{"n_head": 2, "rope_base": 10000.0, "qk_norm": true, "parallel_block": false, "init_std_qkv": 0.0618, "init_std_up": 0.0618, "seq_len": 1024, "dataset": "wikipedia_en"}
Each number is 500 + 50 x the weight over its row's rms, rounded and kept within 0 to 999. Layers, rows and columns count from 0. Numbers have three digits each. The size before them is the row's rms in percent of the matrix's.

# down: layer 3 MLP down (transposed), 256x64, rms 0.244, rows 182-255, columns 0-63
# up: layer 3 MLP up, 256x64, rms 0.255, rows 183-255, columns 0-63
down182 094:555530494488493595488485523434585602462471488466454546346579457477477519482511519514508641475546508476454527520490529449539527460556466491570418419562494570488494492594503524510473508450441508
up183 105:517416510559536569466460486379477502461358510590560479476434502482477493458493526408469477440497406506513593511482563500577454497476598518574571537483463540532529486429487477510552459530482497
down183 103:426543498499481509561536510430466515500469497491557497417585438490525589437529448466485575500376449567476524509459550498582541493508522565449591495471496551487447536542496604535583566440469580
up184 086:524562526613480527525562464436525635448548522386383463539528472537476543468433462489511464451510453597527446558476467473526475546543427554493512514486458505529476551580470483476536489492447587
down184 087:486550547501442516463447500575514549424566542458488540471550542437486556552431486500473534454511606525432514574476470522532563500487472428445474448413423436354481525505425476506543426492469557
up185 082:534599493524543382550507534455398494437586561502470466567524542597443539489464501470410485462586505467472557386509503480436495530534461554479503526556428513416450553481478495492518573531502488
down185 087:394503453448541499503480487513425539446527472473450469459509500510509557513499438458463523475598507356506475454568398525531454567466493482496461431463596433406439472533537543495577506561512427
up186 110:556531534451501443495542628506524511470512474495488489603541448473466513502516463562604490601557449597505528579476511511513463542503512567569501464442467462424443619471555531550492512504506603
down186 107:589476582549434528417466533499536442410554481543463518427553520432495407477495461535482504479411454546511464505451438484561471491456487589484504479597489493491523484526439615539492488529548618
up187 094:509453509510526432510468430496431405592409417561438434511477514520528460524462502589532416458568462547574561540526544468439483574529464488531459483505550542511573473441421449466521531572449448
down187 098:431476546518528435392509452513543476417514434482524482549423465521452466531396522465504489459528549449513525515404383493446536506415500491453519513545438401512509534563569589465438570511534494
up188 107:534468480612462465515556588547482492492560599420558491498537506533573482428484557447458410523491482516562505361507535554510505568619448510545535534481437488532525493514540500485498534606527495
down188 109:427510551484492463524522517532501509643522456488460535452537497390544540460468511471468477559471542405412528552496575528412531531510515466487468488464355474540569486536563481462548478511598445
up189 091:503572488424484532457444491527491411569519512482533505516439438519486621434428546429496459458493421481486581447528531459513507461565549489589545521528460490615522516521455563441489448595516586
down189 092:377536470582463453514566480491534512557488458490526442480427595454476524542407526420548563479434566492538501544458520504542524496460443512548441508536487487449413538410569518584602500536517461
up190 112:535505496571474601505523502429533476514465515474418504521489593574440462497482503524542452520624439622480483496518556462507433384528511480468524480505490526519406493448522501609522455529552405
down190 103:443545381488451577525537541534465472474466557565514563460471504519492595586472497513518547515579606422469552499589522551478517499458530484491469520629536473400515456504519465544522514592524531
up191 100:542535520534544505539567530530421438518481470488493425593404592552459535486473579540582457550491513475537556572421449582510480502479540592561523472423471467458469481501430451538509446514456401
down191 101:510437569532523494480504538460520485508538405470569525439553479505455405456503528533587490432406455448565523549438489446507542564424554423532494485425471463546473487462445620526436483445485582
up192 089:554419526465607425445545490449414582588546510553470438518505465562495563475404446568458422556480515494496444545484506592482512483524508483584549507523531486449512446494605534505548467520431469
down192 092:514531432500482581413499542502564475550490523471489478517546539430525540436543607540407520426512438518527515424538490520445478609604516446519446523516524507541481579426417434478559481444543446
up193 084:527532488519478424458480471495428520503488551539531467525463455602479506453442554537494545545512529607486614467508514493562476463499384466605597507576500485430479536428416523443515540569529562
down193 094:347479522547447511516517486471551502442473467572485511501532514595572438473528485511535533428564546522510514516431373535489522435417490451421526536488475412431490459456468539444494404451501530
up194 116:497576474513501459447447454454549459543467505490541501504559619594557517474556562501446475512536557508520547449527567608509389441511495446480565533553406475481439517525429449523498450587433488
down194 109:524521423527512390526579449508520470534621504527499533498444530475503476447561545492515531507445552457517463538535486469441636594463432532558480463616549421519502493432497458521439531501542431
up195 090:493434561496593483535438493460467419533499397544536460566508498584573572477441510546507487583503518541512487408514478573531467517512511487560534541385408490453501566586455462458571465531518546
down195 091:319495512532495455483577529417506559508513429530526509427533546438542514472568512497519555432492487478476508545513371476447552502542458475429469597510460443455598520485502441480489522504556525
up196 125:513471430502497457449496484510527484536599497471415470605604605438524459430468444485468443515542533553511597478554593505520494502495463529532512418542510581503510447552531425504502536605509434
down196 118:461619477527452545525516466548490499482475435613453460429479478507446475399462458506504533459428531482556487439470494450477496482415511477446536473500561361452427487468468550570495403481521574
up197 097:515483423549430520476575537543504558531563429514510376503434519518571503480431594436496521503421477554545460460510543550479461548542503500557459428487571441530426485503533528521524541523431365
down197 098:504513470514489572452542522544582511489466601543628585502502452534424514579509567590483573358493437533597478489468514439455530531447487523425503457526469522512459470450520504525544502474454532
up198 116:536457363513450403459513464464570539585544535508541431539495433584487466514493528469545465564422449518532501486386533479478476493472505493553524494493529475457426577427537470476496459593395515
down198 114:510471509498558547495486515519487522437515559455522454562479531438507516571514515542536396546465463545483457548502447513588570537404472420566491558379509532579440611508455499593535524490587518
up199 112:497487463494556501401631490347518470549416499518509429509577477508514498460478525497550441401528572470453476493461425485482508504588487567541524517435531428520462475496445535440546471536487423
down199 111:424535419445473491531416376496482548450543503513420504532429525519463557510492512443492523466467502487510535536612478469522413480493404492484413468525540522471482485444492390531421585595503467
up200 107:531521589473454477511488455545556505448464457410505529546485592494582448455486498483509483516441415519572476424432503584507449519541471509511666497558454619528536455527501508521513415509507468
down200 102:504558445547510455514482400450503490627640529512485440525499448537467443454438498558470465512492536565443526524485453458434467504538518478466410495513547538447531496375516468495619465486521555
up201 107:510503455537518449511524500458542456620391463611464417461461520471504403424477471526581477486494544517444514436533531469523403470538543464542526480529513507432426521568598456537422454540488480
down201 108:547499452491507505501433481476500503558536441450451568487486631520531538554492465425439548487493521467527538609580500513487502479394505462579540469520453429613465402517537489473554450548557420
up202 099:526489441471580447508493441527452553497562429576415423563461577515567449498463457396494491503464512503536437391473492517507431429527455549549582563562536513529507458465587482425532515562482513
down202 101:458476421476498527472480514459606534431520536577487497492495469507468553510546478495556508487500462560481459478588424534536450509494526494490549606413517441447461439438404526512579476388568615
up203 101:519532457531500434481608595523531453474407458495537487597473478471593520498410463478498478507439523588533439460512527493552540402468549559523568480527461480456503552481401463556585507539467574
down203 099:432504446598505465492416504452479514471646468422433453584431428503523536551487531523446444490473494547535493513544484505390529472477491446554511469458489600513546492542537495447467567465465398
up204 097:505494499477485437462528476465521453576392448559506454470503488468464541420518436431449365419479408448576439527463601528585513463505482521555499582510562555472546542514479486548514569504529523
down204 096:464531473464414529433488538539546501536535586475490500548556397419561504425466498480530472472561544529490563485498447452430547458568524489433572436488524513431574546424546557471524580587444436
up205 107:592514486523466515530638408508542462557505567475438468482534498559519474442438580462619416375501492516436469575479465461516461517508467513558543496510447529558459475541462468479468563462519445
down205 111:540449550454537514501492525506470420426662434494437616527418488536486465488522506433447501491576451542480493549461524422461542519475512474510510458503524541504361497589510519544530562525521559
up206 094:563437436505499485465471480500502464498542508562477497502446435523602503521545498445511386474614407553501491391586512503457450444490439479510573625457486535464546565469537521470510501545453568
down206 098:443478480485500509549468482426505575432442473556555524419477488437502508504471451421570558438528520523455475568602517461471567571505520457528424518499518456499523493414496607459473504537622608
up207 109:496482487476528545509592495517481516473459468559451443496482647467457502462471512536501363532482446509503538448498531541513385501538570595485499537518459568538495455496441429518541603569415457
down207 108:460393597504551451496495547476505439476435442501558535510480449483550622560475543517529579430455530416505470537402530517419483479569428569495441507473412512551457527516507553485455471446529535
up208 097:552585515557433445511636544509521479493465526539506466435445500567510450518496521600454471548565446570464473497556506560548421453502471530550529550494501617595419486515500438425509502515491562
down208 100:400505520443512523487488540417514596388570540537538508390497553447486495530574474459445539511523453481420602416479481495449546456450478522531568500507459611485446457494488510446523580485538507
up209 097:518471523536563462568527540544505422479414426471466482532510525428584448431520477525418468395581544525545549568512512531414490520498539595608521459464539534534488554546526593500428493550485508
down209 103:457647464495473493413548576476497485408516518473562503535472446520495550517628448482486513465468482504542577496442467513477560481572540460482484391530579491596502459516441530560472552506575527
up210 100:498473537442447451492547490507545470522456408481494397484474509569466457514339449476532473495454459592576475544508532553587502505545444532538537519474558495485402470455563465492602541580490502
down210 104:451495559530458504514437490474514437397498594540489558517608460605539577589505504510585501454527500487455485485497416550443406509597539528512433472515484460498620494468528536463453526487455508
up211 104:528492577514467603452593507493483473500553508478520454548393456452458585465431459464493453520500535555519554442566494519585436505542452537524543503560462530571537541527486400602534504559567430
down211 103:449500480485518495527437475462464486450553503513551464525515584521479451445418522406461441519510424451537548553508464529534414375629464475492517441541490456524461418469584490488540617514449527
up212 104:515454477511371499491457487523570532494485524461528479519470510557588423456490504572582390485540411602471505490547598523558413449544572445546489478478463537457516544550503442522423514538454531
down212 108:553577426531547578522572549495460468523495516480517472540554446527482515421448400472504556493490482480493455560551563487484579563484535418513538410482461481378622460528458514590474496481568500
up213 106:507465381493463480502540437532575501531506450539463506561444586450551522480557518543490434505402519625554579478549566530483528443550435578525502535429563523495394523476539519432544501539508490
down213 103:507549565508529480504508517504470507369450487587546501462477531401501410464602485468461469555460494406440418462495496492501482488513580423568454473493460538519546478481469445538416461366520514
up214 094:551490553591471518544555545437518510551412428417546397565486540446506593488458464431558535490497529508496520558407511532472434471546434509521520558419429481401518463529504474505571473500425529
down214 091:481485529495496496513457603419552535476503505465527503520491470479456545601552504627470555501458490401545491571407529527496515470566544455386466426536372520470494547481552469586489480471496540
up215 106:557524531458548554554494529471488470500519384428409489546490471542586491472520525501437436512564486498451437561477590527456506417476503598535629492484580473531517602471475515584524505521453530
down215 105:602545490509467506528541517436422441529544516501545500447487429420440431545567523509540567493424447445525438438355436521441464492515566506571457535539475581549520471476455465474530550473541556
up216 108:478507508457598457563534490477527395483494486603458519624420535463575523460477456553511502507473504498517532501564555618522533545539432517497535509384547539430432484515522494547535426547542450
down216 097:382460410511450535488555465491466523576472438493513522472578383514459436530567515544456524475511475571490438424466476467456448415488557481525462571470502524533598498493501509445545579442425567
up217 099:527502442451435497475523561560438487569418530543483442384455549491516484445415456522471460499500506526504463512525548482572464444551399530562510569484592516499533449483594378546541558496541549
down217 101:495491494600440558484503490451598546468496488447578504443517458463507466506517516420501583418506534539518545449394447615357484538419507530482520548484426451502580501513483483433525510524501530
up218 110:581507437590453459556568547515562538575518480550440436468506629507510575457524619486523431517556511471528552438525563501498455482504540575534494554413483551483458502491535530499425535579502461
down218 107:468422421483488645454530482502538481531419538531483475439583376469545538484555504571524499490505560443481413553487547509496562448495455496463530482501529584430513520528419560569448521433514537
up219 102:519467469466478427461463445491512530505502505595522472603484510493452509465558484478596376414599553540453646525512499522560459546567455460535484461419458469487518491557494447473507527568506447
down219 096:513567469475551391472558532535622491503583463511523526450522480502480522463484563538627610529445510506502430533437483477534523539470462427479526554471513517523489555389497584497489391456525508
up220 101:506447471528393441557478508480572420485451535511453431535498448479417457378508471439463442424510566528504488490480544445496433507643481479591510544576561509534479510546523494514542432554505495
down220 107:515582541494499499504567493555527505555420537491542489620548543578468645482512514428476465520425513474472497478497449508463424537469458583451431440441551531458471417411463491465562444459507493
up221 102:508499505499523472437624581493552574573492478552526499455507459475533526484578436460425417576496417506581521473521476563462426463568555543504532568592444482532543535474440466458443573491450534
down221 096:483499387510581528521515459512425519479548534534522447491526543486449516446553427442512614452501432578513471577453495412421574528493489462519567474476537439449500552521489489633517464411524521
up222 103:547438549525484456526564494408588487504442476537444436535485502550564432469527496534619481425609513514492541564485535463496428526529525515543534431353567435475482446447568513483485501506512523
down222 107:492526474501502511468542487542516482542526561508455475361542434432516540476630463556501522529496547551500566553480490428561557424422557428438426587472537552489474440490454575489452483419487472
up223 137:539486430469515536467532537546524457553392492464449463531537515531546558453520482313446486410453515464489626487535555498482449439489529508570545542536572542507474488504508426458419492496481531
down223 129:613566462494486462499492489554426503402599530526420418496536538523563536466480502603472540594529553503479568442442427470493505449569455492505484525457450417478446526501461574527525559496494424
up224 108:597512524470467470505546530525494479435446431481338492578491585556510553522553542553426522497557562516498510452520536504495481496515536560565610517525481561567499497544552425507595440554550495
down224 107:533528412578475460495447534529401454358446512534501554459450511526484546465524507507501548467626547474540523495429512498425542454442517495460417548491378475423574478536492497462503544499487554
up225 092:579546477538402489528491458496429560552515471410546398570598595473460450511493513491552494432492462475534556517495533501553509503598507508557490608511463527526486522420609533541553526491530556
down225 094:503464570485570572539440513602486544452550529480527559498577501404517478556453492542503578532497526434522501557524489528551496488449495464512354417537461496463490519555513489570633556555535456
up226 094:501565429482464453430501485501564376508495453462511416453597455495521395460487471519497520387552449507474471463510436489437474422505539499513548497414438473544456514501482467475545490638481443
down226 094:417495437508536591483488497448500562518475536492504490518496462600592521461523508440500519482469499508480584573567488448490484490426552578471472517543620382506460508506522412492497586506613569
up227 119:512544432480429394413499592510556465490415492504527499454419485408516490452506529442538467407495498601535464514445503497564423436547520460545560537461486535542503543520520544534478371539520461
down227 114:506593362548566493494531416441532492450554493518510479532416490450452523485504505487478479503462502372442609459505543544449520457413397485507420485505566503425536475546531534514530572498470507
up228 098:547476427474550532612521518485551448445509475481512497570429570524526567453445573545519489452548535557479532506476511476534557474513477616563569438444426474466486459397546496526448457487371487
down228 097:428519543587523537474496563527506491553523459524511576538432486467558496449441522516474563556502542454459436493468469512442393515456578521523504497476436425617546397470508502418432436441437568
up229 120:536495499490481507457545563489593461499452504446482480615563577449526568448514455444511451498555567510436619533546540554479366553549559463544532482574531527543480502472537438547416470470479510
down229 120:463422471528467486532514518537450480414551582512548576523469518491488497520528479494590517543580512526467530449427429479529508467497471450554490534331533550492577533436527565428503446477487625
up230 099:585399522520539544456618490566514512553497526441463390447551560536501599474438437439467457521511453514498543426535548518485413477458460514544470561506441493566542509443499491445398489528458518
down230 106:437482451533496552440546554479485499448395484453460469519421455579561521520588527459471409530431546403541496407439460544393470494600506408497511554463501530514461508478553505526561502487504544
up231 119:527486490477491536533555511516597490593476436475405455560499507460522501417525480507598383543514529498454508560560557501481452549483536490534556479450563607547498464390534433499519467556434425
down231 114:469523501556415535543434545433444525433491498504471456336512557515477510446466476494506507538414569497527597497434453472486455490494514523441579448503507605523526452549559437509454412493424481
up232 119:541438532540460531528527518424547592466463446484396442622517506578484573496488473422512459525505437483528593413515554538507480488473549594534528533466541504579476523483459536447544396529448522
down232 109:394561526573445573460548485548497477491442418469529527516508426461497533485423463507524582552442474423500476466435531455417608482507512508498435458534522401469486574464498490505576452414541565
up233 096:481461464472596516531453423460549491496510552541498489541511471544572519436442606441531493445487534485556594449498510493597449485517487451572536563507499514563496582591511602484476448515393572
down233 093:466466488576467440595584524499482516456556410513486478483487524412552579583485472527514584518461430532536446489493431522391564526413535529509532488484607430465512501474466514498605476458488560
up234 109:555488561470479413487482492416578478447498463429425447546500530576496536509510487540477510448559489604423558543591561469570457478559555509568456467519475435471510505516530381456434520575555504
down234 105:448430566462492579541485438465532439542488455546468484473497558517579519468497505535532539541542548455629534533498608532516547551467394546573566507538482571593545502442573574489525543511498449
up235 093:512561390553494492521608528476565615508434605479431483572562479528445524471510484531510456477468529495575505431475520427449427503483479529596509575574516501502434572436490524470568495462514508
down235 091:427485526571515524437449470608568447444482497490490593604513564473549511560460449483473530495573511460441479525421468415502566488454506405454442457442508402465509471522501586558556530487470513
up236 113:539567471530485494416483567409511466526497452504544486456529498598547491513461645482430488521504492538480483491410558510526427551561477538546516590487451434533434545457480501499523567581496376
down236 105:484463505514490570501534622549507481460497533517579499410466492425529437577520574471427553560479514416571450516443577510488484473395454544563440498496460453577456502456521450545572560557495542
up237 110:598541581552535500439539495464503461541450559454471476571555584515404531513556546550524434512549454503498507514467430638519405486492539546585515532487509537464432506435570491523465420531442516
down237 108:468468626528491561413444524501510499432552460453460553495494568471491476517502512465475437432483543502520525560479415458457507468410594507459483479494451470537490445531534633500520530461416630
up238 093:532499519518500422568529455489436546526441509449383489547403571508617584511462455454429475386465477494528501509528483526589485497547398544504549453471450513551488492576481503582553516500459485
down238 092:436466417443490462506436450463463477536516451470492591524503437524485429611517493409478482509514541444444469536481463502573599576486494460439501495460483475527460464537560475648544473420444556
up239 096:568458586488559522399467471413496526459563542555493493521516496505509488531495585476504457528546471489530451409565481525515492473507398527572504503532454601520400457632477539513493522534408576
down239 097:361460411523503547483525567499605486483516569506529520457522466458520500536483582541564560455510491481491463508516447509390566564505530507476472510623543539541507456494526580530595561479491590
up240 088:501502522618381431399484445484462499565466450467498500457566605494532483493441468423474490496431428542459594423489580563490527442525516510535540478448461545522518528548491501567545573490506556
down240 089:455505461538570481494488460497556488486443624432492626461546535499490448480534505491518529512507599470378632456519445494461509492496481471479444495532427511421548497467571472539507522388557508
up241 085:486539550614421572452532457417492492427500501495466532582477486474597482506466484467580450473447451566570508491497495511452503492627494532449545538528428543539570573493419471451507553590519510
down241 085:365462499407521536509514497502476543497619503504492564448551486474461516464422456447508455485526549476436450589570505500508478492491505416454569501571447470468578456499603461541530493408439439
up242 089:510528528472472496536600481505502520494489472574464432579397579456479490466563416527519488467492480505474543499528510559423477529456566535652440542416524493420387495462537478500442424509473457
down242 094:494449550530408524460410532537534491383476481537565513462545503449515478514525444509564507473471434457563492475438492512474568485464562481446474492492427461587410473482440625466474541413545598
up243 106:532446489493515393506538509446581570572438471512522375587595524561495484471456489509494460409522493529525569455470481550525511530565401526548487518454553486395539460495443529462434493484524418
down243 105:542467467558477555541530520508564551453510551528598526521444470597390558596563519527557523543507496520480566438492387523531417489507520402459434481543505530536458508513507440503517438462602464
up244 095:518457497513451494485495517497492462542483605392513505513461478509462562405524495466445379572592424515392547415464525566515480503615520516479532497450490502543462451554550521508484602532556497
down244 097:474468493517442531492515598458504478545491538507563513329524396478491465524466507559425509427472537382482451520529485485511531465439626519537531509485437477422469504457553477531511542566459563
up245 117:490428404427502505440542493394537495492517435544506445456519473545500533343452497440522413378522506506505479505562469487466498480529522522592560479433505475476509475463562542522463504568427424
down245 118:629475550486480488594431465467436529408568473471474493430390586504571514509534495436496557503522406431519534469536534578502534496498542459457574552466542495460496455447524464565464461430523461
up246 089:493480514505494385509579447517452533515397533545447455554570537562477584431411563468449500547506559500567435529505468542443436488482437444529439553405579481486473457533528485455583518502465453
down246 086:397456511486425537468508519474556477501466463478500561480590425478559555532567605519542516539515370497459479415481401416449442512499501453402407439472460480496502459476458506512535482467515546
up247 120:515562480543533499435574472486525424524569417486403428524434645494491511463527553427500475494549459465572518437528539573535424441495458489522527563491487486577453491593560430512540539498454475
down247 119:478469490502589478547418520526470495526499573548562546454573422530483465504497514567532589322534596589473510533534526501555409495518490517488539484462491513474583581520502511479563489570473468
up248 095:501412547553477461563499545455531510504434542557440513443463511457490458383373510524516475481484440501521525571630536510439388480557469566466495504508518506446465461521520478505461541618551529
down248 093:359551566459519539486436414525404479546529461476431522446449489547496458546488475520400545633482481443491501506536460524505532528498547535515534370545562470541520459572498451468524473495490556
up249 090:514435484480541454446590634564451478529474542464501449474530581492567551510584568470535480533566455526513461422497515534478407569608505473519494555409430525469422512550523507486526492575530503
down249 092:382417559428596517486544558447497528520548549494508572438533479407493553521521431521529592475469489475499514523518551418423550588441481504439499490482499582538440570520506545514398535500489459
up250 113:515444431559525512423545562547554436605580451487506464551427474433513510448458453487502481571486488581523573457495472468446419451487441548516583473456498530477409559489541452496437543531395507
down250 111:523545521535496517485438405451465509466452527603482438442508510537536571506522416504563549436502499432537509521526329404412471506535502399477597503468555465469458470490475524459535500515503461
up251 099:497527452540500540440483468527561504490523513479427431555515506590486494480556505575521460544647434539568543406518441499541460508565575558503562458525430575497461572493417506454564517541450437
down251 100:406511535498511470503495415459522529517546535526540420388523527466494566498473538464610554340471497508512474548470373520515515555492550476515526495452527422443478521485472519402467516446568523
up252 092:518440483490583506545479514505490437579439451476571507495455543580516534341479547499545442522486596518466586593501496518489492418572468508507464479570470573496446538513488435387498545525520510
down252 092:541533434575528489530518547511449538523536472493506487483447527524440554584513484511475569499397384474446534501452537535461583566517402496505461422496452495512483581393579513526510392534445434
up253 099:490500468476505486441515522526499500604494342456502405521574489561516546466412451543440446400475421530475464462515506498505459436579541552506489508475517461473369454494428522489531501543511425
down253 098:400521485545511564479529523497521509526550610563501563477528542559506561451550522457561511424450451420502591439565430436438443493469495493491497580578467519461376480482456468512457571484523558
up254 097:533477572594466426473539536522577488548520434473385443447510477519536441458513481579466535463525385549461541426432495555485537529528470545535530509548439523470501472491469572505539380451502405
down254 099:517562443480423528536518486602526540509558505544431529458465508595510449526485491540458628442507492463460564582538428537522531471548522504600468511529475506440552553501518484500604490386570444
up255 102:536464434577575498499566589529540487489449553429492504497539499515426448468503454508480457526530445497537565489462552482486333539628569486539520603497488529548471501541540460565480505505508592
down255 100:454476555432438473506499501430431443586505453393429538417483454395514518573426460562501590514480476516546455514478589542499580484500537460506530464471504455545468482554449521486496449608443542